config.toml
head_dim = 64
norm = "rmsnorm"
positions = "rope"
rope_fraction = 1.0
qk_norm = false
attn_scale = 0.125
init_std_qkv = 0.0367
lr_mult_down = 0.7
final_lr_fraction = 0.05
steps = 7615
Each number is 128 + 24 x the weight over the matrix's rms, rounded and kept within 0 to 255. Layers, rows and columns count from 0. Numbers have three digits each.

# layer 5 MLP down (transposed), 640x320, rms 0.0423, rows 15-29, columns 128-191
123133121093067091111090121101168156132115109138088147126091106152113122142154136083125112137124142107124132147110132144103140145149092165094142138116118180160118104127106101122112146129180134
160158128145110104128160114110109128146112153114111148087140140137168172170123126146111134122092144142148135145140168135141099115148094119098097113112156103183119140087146154165128136129192136
138140128151130128115143126104132154168124126152129123114127137115114101148111113154099101124171104123090134109100137139118144118137125117100113113136118138104100142109102130135153118092118163
139093131096077131153117117072157126101115106099156096108128129105164174075143136096151102118099113153126137122089119125143160138172129154128110133163133129139124106151113164146135124153144098
101129132083154169130160148131142090130140141118157169130097150116109111122117124083119133145100128101140116128130097140124154132128142108130118085119148168126141119109109146081148126106182086
139115113152098146155138136091142114113143121134153139136082164115136129147135120225112198140123114121109147152153084094143139118089131157120135093130144167127138090115144166109113166101144118
127121140152117147125092109117107120109104104149111110128148133147076133110129126150123130135139108140142118121140101112133148115126069136138095086137134104156114122138124170109131116109108127
111131158119119128080161124132113120151162122092101115119127127133130108117131104135129237123105127110065151127184123159145124115119146149116126116138122187077166140106128092154131087112098083
110120099128134133163116131124134126156168129141101119144182123104111142160166132139124153133104097119106153166118113118104175130133132154093154104127127178089154140141102118111135156138148155
100127159131095129108126131130127129165115131116125115093091101118119149151123139098147143132091098118113143115113133118117138150127113177155115086148131135144130101141169115173102104104136140
149102098118134153135169139124131125095160110164144121136103130105131083130114082116107121106096133107106151127127076093151129171133091092088137140099155114153154136132142124111098166123139117
171160145133159124125135137142157144125114099151180118118122137122147109143066124170130155146146155105084162107123149148102141118149169163158149099157114174137109139140097139122082165110133153
154115111119103129124104137124159081120125100125097113128100131121133130105153135177109129092152160165137124137139124117137148146101135175136136119110121156130129099142111118146140145151118134
163142128089105150123128120112121140123116111140108155126090126167118179147132139148144088148092110127143107202148132156137124133119169090139135123145091090119127134134104105160167143132122148
142128118118117138137089136109079132173173106130120117127102127139118132152123133120163123170140153122075165104109084164096099111126128130104138159135117148113145115179146126086120139147088120
# layer 5 MLP gate, 640x320, rms 0.135, rows 16-29, columns 128-191
142082120141108070168152150125084148175117121131111141112140109147133130129116105116109091103131110161109167157123120104134121111154123147147122120138080101164147149138136116144127151155141160
121119105155114129113167175100136120158134127126121128126157124121093114159156171134069133119158057103125150112150111132125162161161126095124151155143081108211130119136141155129105093081136119
123107128175144107136109100131125147150154131106106129150120159106139151152094118140123147169155109136119105099127118139093093148132116081113093163108055126118141115122111172106095137103148097
130140110132159085135183123103119133116118162115125138081116158101137120158135095115135115132126127125081122134192114159118141103137146103125123127099126127164138140108133121169128152094115168
118136088096121146159112191152111112109122122140150131133089146159086114144120135111112155146104125130087137096149140203141096170113106123124183145123125115149159113116142117134156150115126149
113120124121152174133144138131150169092138132121079157152122141159128146080140140157120132100156165102094066115074119104131111142113124137100162138109127140152159168107114111130108132116111116
183144150151134131166160158095142158105128135113151159129146139145135156145124148108105070117066079109100099131124124107155138095170117167135107123104095128158149148131124185124117126134149160
094134150124108113185123172163116157102203169149102127119137143134137173128117136137145093130172137114115162115127107122095132124130118102169121129156158135136097099166154194144148134109116144
103114146137155110116116141122090157110112125124103151141140153144135137160162102112103090137127159162162113121117126125124117147131127162111139153157175130089140117120134152095163145157141133
151143116133141149102131095167125130081149112123135129120089122158083131129125151152116108106101109099141178154128064097127119143129105094127162138091126100123112131150101146146115151115166121
128153154167087126148116204104108112164143082112132165151146136129140126092136160125115125129129108169185153109171085164161142131141149083117123137111110095123145099123102147123074171148135156
099114135170126171135132136092133117087137077122154111104090112184130141130150150117129166111109154169114105124133105135138122110117159121149097126123121140101137146138155124174137156090152119
101152113166147124166137105111174140101151122140123122137114162167126180108125126136091159125144131140140128137135108132109155144094115109125132139127140109111114131131127124147108105142119132
150153174136105138130124094089083151120188136109117117135133138109108107130103111098128116080129165122102124132148134160104077086127124151094113128113113126098127183130088129122120155108139126
# layer 5 MLP up, 640x320, rms 0.135, rows 16-29, columns 128-191
107120118113135160087125140121117149124121122132173088112123125123106136150145118138118114149100110124188122125126150139147099119119128110127145056156148097131121118118147148159166140091133139
141111105114121132146105135137139136130170121104161122144156085139159105137171128096122135119122130144140131134128171127115151145135107161157138152136077140094110110153172128114159125110106128
109143084113119141124113136115107126116121117095140113087120132146160115075153131165141124085164095133098154139103163116187133123160085156117115112149181129139127135137131133140141128121137127
089137125142092148112102130147099100146140143126110120195125129113099126133122153106149111137101148131159152105131115138100131112111116111158119098136120127121150109115095094134096144125138127
140090128155133122131145139103173106105109112128152147135098162098123125141174118137142187133104150140160144157132141113158142101095126131133117140135134143169149157123162119121109107129147137
100097112086123102118139143153104132157153154052112089108117123143120138161139114141119144114096088157124102144098134114183104109134158090071126119118117167149104099119123114155183143127205123
079123165148089203117150156136143134169148148153149098115099124115158116124071109122135107125116076124133118173183123161129085079094095153089107085143137140136155126126152125132107084194150132
130146083105143134099150140126111098170168098116112123094120118117170122094138121143107102110133134105130147145116141121171106157124123064133128127126124142140131120138086090105128187084134162
148136130131107113134118136169142160170146104085135115120157124097129143139146150112134111131144108162128135108102132102133129129097172140165109131127138125156137111138130161157137114144132096
129119100130092149167098122131180120134129126133154131135108124107098122139165097141124094143142132127108132127122110159131100179108102144145149137114144118137113109135129121096147112126119127
160106103139124133137096156081160170121141148137109136100106128151140081096092116172149143151172108169125150109105118162164153159134156130112151125083123135148136126111123137101113114097124126
106126126147121145172133108080120121104128119113116129146112141146120133103129112112097119124165128133122168158116121141111077131147160122143096133124135122132130138145134146166137163144124125
137082148127167106185120130104112138092141100128132169137150121121105152111086156117098166122123151102113081120107125139112124154108139093122111096116090115114100124169090161119101170075122146
133135120151121102160132135099125126145124097133115133152122215110146148160150116118160086137123144140081108119144132136096088115114100133133144114092131088085142141162151152133092162132093132